Each number is 128 + 32 x the weight over its row's rms, rounded and kept within 0 to 255. Layers, rows and columns count from 0. The size above them is the row's rms in percent of the matrix's.

# layer 6 MLP down, 64x256, rms 0.469, rows 0-63, columns 64-127
size [ 99  97 112 108  89  93  98 113 108 115 100 101  91  95 103 104  92 110 104 102  87  98 103  96  94 100 111 107 113  92  99 103 109  94  98 110 102 104  87  98  85  98 103 100  91 103 101 102  93  96  95 102 103 104  87  96  86  92 104 107  93  98  99 105]
[[147 143 113 156 120  71 142 168 116 116 108  98  98 137 128 125 129 111  58 160 159  95 116 110 122  97 128 128  90 155 138 145  91  72 119 137 107  75 138 156 107 118 147 142  94 168 118 182 167 131 191 113 143 139 147 151 148 121 139 212 160 102  60 126]
 [164 121 153  94  99  84  87 146 111 110  98 117  65 105  48 114 126 181 137 185 116 126 143  72 158 139  80 149  91 117 124 117 158 121 202 150 103 153 161 105  58  82 110 146 123 101  92  68 133 101 105 139 142 124 163 112  88 106 142 101 183 127 122 202]
 [132  85 173  96 174 119 171 135  95 187 142 167  85 105 130 149 124 152 191 105 142 103  88 141 118  95 105 161  81 122  39 142  59 122  88 105  87 128 102 121 115  62 129 192 136 115  93 104 178 117 141 108 111 102 102 105 112 111 123  97 113 131 112  98]
 [148 101 117 118 175 210  98 158  78 162 117 127 128 131 149 103 138 119 131  72 131 165 145 138 104 165 140 143  96 178 139 127 110 179 158 120 123  65 109  81 134 127 139 122 156  96 161 133 146 117 124 123 127 139 192 110 130  90 182 115 103 164 141 186]
 [129 131 184 129  97 156 132 155 167 145 150 171 145 157 127  96 118  97 163 142 160 181 141  86  69  88 173 151 122 122 153 156  91 129 203 135 159  94 113 101 119 133 145 157 152 161  97 169 161 141 144 155 135 106 115 181 105 151 146 112 173 124 174 158]
 [114 117  72 132 100 137 153 117 149 114 170 131 146 120  86 121 161 143 171 150  95  93 129  57 219 115  96 162 164 112 110 203 152 137 128 109 148 164 154 195 138 118 129 128 118 131 114 120 105 104 109  98 189 148 105 135 152 126 138 106 144 140 150  87]
 [126 146 115 122 129 142  96 112 173  85 204  93 125 138 107 136 163 146 139 149 149 128 134 109 195  92 139  84 132 198 113  58 123 185  90 182 143 114 147 152 132 205 116  98 132 124 149 129 102 158 135 129 108  91 136 117 176  75  86 104 194 127 102 169]
 [122 132 168 134  73 103 160  99 131 120 127 139 122 148 111 151 189 146 134  80 104  90 180  74 116 100 148 103 144 112 138 181 124  94  85 167 179 164 153 103  75 117 161 151 166 113 153 159 123 143 123 117 206 125 103 140 133 108 113 122 168 131 147 122]
 [102 101  81  55 153  98  52 134 140 173 152 131 137 123 152 176  80 119 139 142 132 135  88 161 146 160  87 159 163 133 119 146 102  95 150  97 109  92 143 115 141 134 115 163 104 130 159  96  95  39 160  85  73 148  52 136  99 123 100 154 157 113 159 158]
 [145 152 135 146  99 111 118 144 124  83 165 150 135 151 145 115 131  76 146 140  96 120 162  92 108 202 147 118 103 110 159 165 133 106  88  94 110 147 187 159  63 166 125 127  90 163 125 135 129 163 134 101 216 128 144 160 165 130 148 133 137 143 138 139]
 [112  84 152  99 141 111 185 160  77 185 145 149 140 155 157 133 116  94 101 100 150 137 138 147 137 131 109 112  97 174  99 173 115  78 114 106 135 148 112 108 126 146 133 101 106 164 139 138 185 107 140 109 142  76  94 128  91 131  78 164  92  88  88  88]
 [ 87 120 192 164  61 160 120 139 145 116 142 129 117  80 138 133 144 188 124 101 148 110 134 139 132  64 123  85  71 140  96 174 137 121  73 137 165 199 134 128 165 103 182 126 133  96  80 125 187  92 105 171 188 163 133 143 144  80 148 115 104 168 166  83]
 [141 198 180 160  97 115 142 124 106  92 189 135  91 108 230 116 135 150  85 172 130  91 107  82 155 119 178 122 200 186 151 136 131  88 116 139 137 153 142 129  99  88 109  97 114 131 119 122  90 136 123 131  89 176 102 132  99 169 141 117  72 148 138  77]
 [184  94 157 143  64 120 101 122 124 154 182 110 127 141 196 143 159 170 158 114  90 121 146 103 110 126 133 109 123 127 102 135 158 172 147  96 140 128  74 159 153 138 122  82 165 152 147 113 241 157 123 156 159 113  86 127 153 147 136 149 118  45 103  86]
 [118 138  81 147  92 134 193  79  65 118  68 152 115 104 150 146 136 113 138 114 123 147 178  85 112  80  57  88 137 102 117 107 110  97  73 132 104 143 125 172  96 134 131 121  26 139 136 131  91 161 126 100 122 139 122 130 146 122 152 102 102 122 159 167]
 [ 82 134 169 156 163 181 135 130  93 172 143  88 140  94 153 156 115 134  94  81 116 156 166 158 118  87 114 164  74 110  80 126 156 127 119  75  94  85  94  80 148 110  72 142 113 123 159 105 139  95  54 125 152  91 121 126 138 180 146  70 129 165 109  51]
 [ 70 162  88 130 166 125 126 110 153 118 126  95 170  50 141 100 131  98 197 168 146  75 103 153 120  76 187 146 143 131 133 126 169  98 177 130 158 156 177 168 167  47 121 147 104 134  99 105 138 121 175 144 172 157 149 184 129 151  91  92 153 182  56 191]
 [100 158 186 165 170 103 154 121 116 130 145 169 105 160 111 142 133  89 150 123 187 155 127 169 115 110 136  42 118 170 184  93 140 122 125 119 171 112 156  86  58  92 154 187 101 173 135 154 146 151 124 161 145 165 142 157 124 117 137 128  97  68  76 146]
 [105 151 155 153 228 135 156 108  95 205 114 146 120 120 148 128 142  75 130 153 122 142 120 174 101 127  98 168 162 115 105 126 126 110 124 127 144  77 148 145  92 104 123 168 172 142 143 150 150 122 157 119 101 141 125 123 113 127 140 157  80  80  94 117]
 [145 104 117 132  64 168  66 148 150 133 101 111 140 150 151 135  86 194 102 160 200 128 159 109 117 139 111 122 143 162 140 156  83 133 131 149 154 118 109 147 129 148 132 149 109 148 101 144 200 103 147 128 139 158 146 124 107 152 163 162 145 106 172 111]
 [134 163 124 169 142 144 143 134 113  93  99 106 165 104 107 123 125 168  99 144 208 153 116 124 135 155 161  90 107 135 130 184 187 211  82 126 159 138 100 140 101 135 120  82 164 102  99 114 166  79 102 140 112 186 153 164 147 105 144  92 134 118 150 214]
 [163  99 176 112 182 130 119 140 118 104  98  98 182 134 143 108 111  82 171  98 101 135  82 141 132 159 101 137 124 115 135 176 119 140 160 145 135  87 133  95 138 136  90 162 151 132 107  89  42  94 185 151 107  76 159 118 119 111 141  69  84 111 212 125]
 [112 187 144 145 116 175  98 106  82 122  84 155 132 122  60 100 149 162  74 134 133 153 121 108 153 164 107 177 126 139 137  68 147 146 126  69 193 178 130 157 134 175 136 101 162  98  99 115 141 128  68  88 120 111 123 119 112 174  87 124 112 117 143 202]
 [ 99 109 147 152 111 117 196 142  92 130 158 162 172 150 164 137  96 154  75 174 155 215 120 118 113  98 144 207 145 124 197 136 112  62  83  82 147  67  99 135 102 178  92 147 129 143 151 113 165 103  95 112  90  86  66 138  78 154 135 150  85  35 156 173]
 [148 158 130  81 206 139  69 116 169 133 144 130 176 159 137  99 139 111  80 113 188 113 109 151 153 150 103  97 109 123 122 114 125 129 191 151 141 136 104 145 146  78 148  79 146 117 148 178  90 127 163  77  71 122 166 108 150 110 160  73 175 159  83 184]
 [ 80  64 145  76 187 130 140 113 125  89 143 137 126 213 188 134 142 146 152 135  54 125 151 158 164 155 158 147 129 117 140 195 119 208 122 139 150 127 109 120 198 114 135  90 131  55 130  91 146 146  62 168 170 120 128 141 166 157 149 134 205 224  66 119]
 [162 115 159 130 103 123 115 126 146  81 144 131  49 126 119 106 147  68  85 157 128 109 120  93 163 160  72 186 129  98 117  78 115  53 124 137 117 183  95 137 138 201  97 149  49 153 142 100 149 103  79 110  92 147 164  98 113 132 135 116 134 155 122 231]
 [123 124 110 117 127  99 121 152 155 125 140  82 140 179  75 188 110  79 137 124 122 136  94 231  90 204 136 129 167 153 126 122 136 159 157 101 104  96 106 130 133  98 154 122 163 129 106  93 109 149 126  90 115  87 123 113 124 142 135 135  87 146 110 194]
 [137 108 143 115 162 142  97 128  98 135 176 114  86 122  74 123 158 140 179 147  72 159  65  78 146 113 114 154 117  92 120  89 137 130 111 111 112 125 129 113 197 156 118 157 169 158 125  80  96  92 126 161 127 155 126 116 121 135 119 172  94  98 122  63]
 [185 183 109 125 152 185  63  82 207  75 126  86  83 135 140 182 121  85 130 189 129 118 105 119 177  99 103 137 139 145 158  90 141 142 150 139 105 142 135 119 171 177 122 143 161  85 129 153 100 134 138 106  45 121 103 116 143 123 101 158 172 138 122 179]
 [190 183 153 183  83 136 154  86 181 179  85 135 131 124  83 189 167 116 157  85  94 123  98  88 139  50 191  89  93 134  72 101 215 115 162 163 129 144 116 185 153  93 153 162 139 130 142 120 158 116 131 170 134 107 134 139 125 155  98  88 132 149  84 186]
 [112 208 147 160 114  97 114 109 117 106  83  96 114 133 130 118 183  68 137 134 167 146 159 142  95  97 130 126  52 113  72  87  84 153  87 128 135  73 183 107 140  90 140 139  72 134 128 190 111 150 105 171 119 168 100 158 165 110 148 131  76 145 125 144]
 [135 181  77 129 184 186  91 124 154 204 141 163 144 157 107 162 141 161 131 109 190 103 148 171 151 118 210 104 124 142 102 166 194 179 105 222 138 135 116 148  75 119 135 129 146  76 152 147 141 190 131 152 103 133 169 139 147 137 104 109 129 173 152 111]
 [124  99  73 150 164 166 140  99 140 178 105 153 163 128 164 136 117 186 136  97 157 166 121 140 112 120 128 146 139 201 146 126 152 165 126 173 119 117  71  82 125 119 129 129 178 137 127  99 173 123  67 144 108 121 110 111 160 140 113 122  87 132 105  94]
 [167 185 184 152 110 141 119 182 119 127 129 115 143 119 188  87 153 141 217 138 138 149 186 122 110  70  80  97 135 143 116 111 119 137 114 173 117 136 104 113  75 130 108 138  52 119  98 182 164 100 132 133 141 149  99 129 158 156 136 127 132 122 131 171]
 [128 142 121 130  54 180 162  98 157 116 165 131 189 149  71  84 167  91  89 109 168 129 166  83  93 184 170 144 126 100 204 154 123  96 126 116  99 154  78 104 143 114 171  69 132 158 152 129 126 142 134 115 125 116  84 102 141 145  71 121 164 174  97  76]
 [ 59 115  92 133 104 173 146 154 174 186 118 158 160 138 117 130 102  79  63  91 161 163 132 143 112 193 156  64 126 168  91 135 172 127 140 105 109  91  89 140 136 115 105 140 139 141  93 106 123 102 150 118  96 116 133  99 133 142  99  80 156 101 134  79]
 [144 152 185 148 131 171 126  80 142 113 140 161 104 163 102 148 126 134 127  84 145 121 117 102 154 150 188 129  84 111 103 160 150 214 109  81 163 162 154  80 134 135 125 137 136  97 131 122 143 150 171 184 178  88 148 138 134 167  95  96 133 126 171 163]
 [123 116 170  89 119 155 155 100 122 164 142 150 124 124 176  56  77 114 107 104 157 160  75 170 158 114 125 131 148  84 117 122 117 156 151 132 143 171 174 109 148  77 120 169 112 167  99  90 128 116 138 144 115  42 108 136 143 118 153 107  79  69 153 138]
 [133 141 173 102  47  95 129 173 141 140 127 125 133 171 143 132 112 147 163 141 192  83 149 119 149 124 116  84  57 146 119  80  75 157 114 182 139 100 111 107  96  95 127 150 146 114  88 196 124  94 133 131  84  99 114 101 121  65 116 122 128 140 176 149]
 [120 119 112  84 163 152 130 133 105 149  87 109 121 179 135 124 137 136 100 148 175 114 111 111 157 142 136 119 138 168 120 116 151  93 119 126  93 114 156  95 100 147 179 151  79 165  57 158 138 126  93 152 114 145 167 127 131 131  83 147 111 139 133 116]
 [137 171 130 150 114 109 148 127 132 133 121 157  70 175  87  92 179 146 123  58 153 145 112  78 123 114 172 112 112 143 139  89 157 104 171 126 134 173 144 133 106  77 146 114 107 163 122 188 122 184 106 164 121  60 166 118 145  98 115 162  99 126 101 139]
 [137  84  76 101  79 141 153 134 155 118 146 146  79 115 133 123 117  65 149 187  84 121 155 164 169  88 118 166 128  84 159 122  93 159 134 141 100 100 112  65 164 220 104 117  92  75 166 103  76 139 147 147 160 150 120 121 131  91 161  96 136 112 112 115]
 [174 153 147 143  68 128  92 197 101  75 159 124 108 143 116  91 158 131 163  39 187 134 134 119  93 134 164 107 114 133 164 121 180 154 145 105 180 148 122 131 132 146 140 112 150 143 127 157 125 143 167 125 124 122 152 153 145 146  99 144 126 138 177 183]
 [140  78 151 143 168 149  85 122  51  98 136 101 106 117  44 156 152 167 154 169 121 173 128  79 154  84 116 124  69 141 153  99 149 108  78 133 116 144 111  92  99 128 116 114 128 136 136 148 143 198  97 165 140 124 164 134 114 143 128  90 109 102  95 133]
 [ 99 117 138 126  86 150 107 133 138 133  96 133  93 142 127 113 141 108 205 133  60  81  62  99 114 179 135 127 160 125 129 133 167 197 104 106 140 190 133 122 182 169 145 135 173 106  97  90 125 141 135 132 130 105 116 118 114 163  88 129 163 215 100 215]
 [136 138 119  95 140 179  99 119 122 109 137 144 159  40  93  77 163 154 142 139 113 153 170 176 159 146 174 167 149 167 192 162 149 157 171  99 107 108  98 166 143 104 131 127 126  97 128 128 125 103 144 156 102 119 152 133 143  90 135 109 123 132 209 116]
 [144 158  98 162 125 167 183  98 131 193 161 121 141 108 151  82 191  58 169 123 179 156 107 128 133  90 130 158 145 128  72 126 133 135 133  82 128 202 175 118 120  95 140 181  81 168 126 168 152 167 127 163 125 128 105 148 170 136 154 174  93 125 129 109]
 [ 60  73 124 100  98  53 140 114 176  62 210 128  83 138 124 112 134 165 149 146 146 171 111 137 165 146  99 189 158 111 135 112 159  90  75 140 168 152 118 125  99 132 132 166  62 119 162  84 111  99 144  84 106 114 103 109 120 106  96 121 172 130 117 166]
 [137 120 126 104 118 172 155 153 144  86 149 123 141 107 176 105 125  91 107  92 136 152 122  52 109 155 158 133 146 131 102 101 104 104 152 191  94 157  97 103 187 153  97  94 103 137 157  67 189 107 119 122  94 183 149 134 142 166 147 108 118 176 133 159]
 [114  99 137 105 112 160 160 131 119 106 109 119 153 151 101 127  94 122  96 174  91 119 160  83 124 130 114  49 129 118 182  81 130 145 127 117 124  95 116 113 159 124 134 116 131 126  85  95 164  51  60 101 146 142 104 116 119 168 133 130  95  42 118 148]
 [170 157 130 139 129 162 100 100 186  88 110 126 163 159 115 115 158 127 168  82 170 159 154 109 136 110 154  80 110 170 139 125 230 135  79 101 142 187 125  95  63 126 175 124 172 173 152 172 111 165 180 161 176 128 127 102 174 136 143 142  88 130 122 102]
 [163  67 149 110 120 168 127 148 141  96 143 132 150 108 120  99  56 152 123 173 101  89 136  82  92 119 114 142 134 108 121 147 117 112 144 119  93 103  75 190 156 183  92 144 172 126  98  79 122  93 160  99  85 106 101 107  83 136 138  88 144  94 124 121]
 [105 140  98 106 104 136 113 121  82 138 161  99 109 109  94 123 186 125 146 128 127 138 106 122 105 127 133 134  64 134 136  96  97 116 108 153 119 122  48 185 147 157 108 132 101 133 111 193 135 105 143 148  48  82 122 122 127  83 159 173 153 129 144  96]
 [120 154 136  92 150  79  73 133  79 108 205 119 159 124  76 151 125 166 168 133 135 132 154 113  87 182  53 196 185 163 156 131 167 130 109 106 146 121 118 122 159 118 170 122  89 150 112  95  94 124 136 140  88  98 137 123 116 120 140  95 160 125 220 187]
 [168 170 156 127 159 116 132 135 135 163 135 129 143 152 175 141 141 176 104 172 121 150 102 212 148 175 151 113 167  93 140 125 146 196 123 125  84 109 101 137 117 165 123 144 157  96 101  99  77 133 123  80 103 211 106 132 115 169 148 111 150 151 138 141]
 [ 70  96 137 183 125 146 173  87  87 187 176 128 168 115 127  85 177 143  57  96 102 141 178 165 161 190 101 108 176  71 164 118 139 113 174  61 147  82 120 169 164 118  72  94 148 178 138 188 142 134 115 179 149 117  74 155 150 115 143 197 123 115  77 138]
 [141 125 150 145 132 116 147 120  68 161 158  88 109 135 118 111 173 121 186  85 130  79 142  81 113 111 120 158 110  58  39  81 126 152 148  79 179 137  80 171  70  77 168 151 101 149  96 190 111 115 128  92 141  96 152 127 147 193 133 118 143 129 138 130]
 [106  97 100 129 146 138  85 171 158 198  89 102 163 160 203 153 155 154 114 123 158 121 151 234 150 136 123 134 128 124 173 128  79 145 152 117 143 127 118 117 150 181 150  96 166 127 132 142 183 140 155 127 116 157 156 119 136  90 109 183 141 123 146 138]
 [103 143  91  95 184 125  89 149 156 190 115 139  62 161 133 128 125 144 134 112 199 116 119 159 160 176  96 145 181 121  68 127  98 158 119 160 121 156 124 104 100 119 104 101  96  72 119  86 106  94  94 147  74 125 111  98 108 136 117  78  65 115 128 177]
 [112 157 149 138  87 134  95 167 127  90 126 105 155 162  75 147 105 142 106 111 132 102  78  72 153 163 244 103 124 209 143 107 182 130 157 152  82 127 185 130 151 197  96 102 152 130 169 134 119 127 162 138 150 123  82 138 152 187 128 131 155  82 161  72]
 [102 102 122 161 191 115 132  90 105 151  79  92 142  78  90 173  83  97 125 100  96 140  99 146 119  99 129  62  99  91 147 248 127 181 175 123 146 178 138 113 115 110 120  72 166  66  92  64 148 119 135 102 207 117 134 153 117 136 149 147 150 115 161 174]
 [ 98 114 127 193 115 123 149 105  89 166  97 122 102  87  97 159 142  76 122  99 145 177  96 100 126  41 107 120 176 135  14  98 129  84  60 160 121 126 172 129  76  69 147 152 140 110  66 100 143  91  38 159 131 150 119 118 158 130  58 132  69 130  30 203]
 [161 117 155  76  71 142 114  77 219 195 129 104 164 132 118 106 133 154 156 155 105 163 163 141 115 100 187 147 168 195 136  69 110 107  70 148 158  97 118 127 159 188 104 105 109 117 106  53 171 130  84 130  99  86  74  88  96 152  58 132 116 147 138 137]]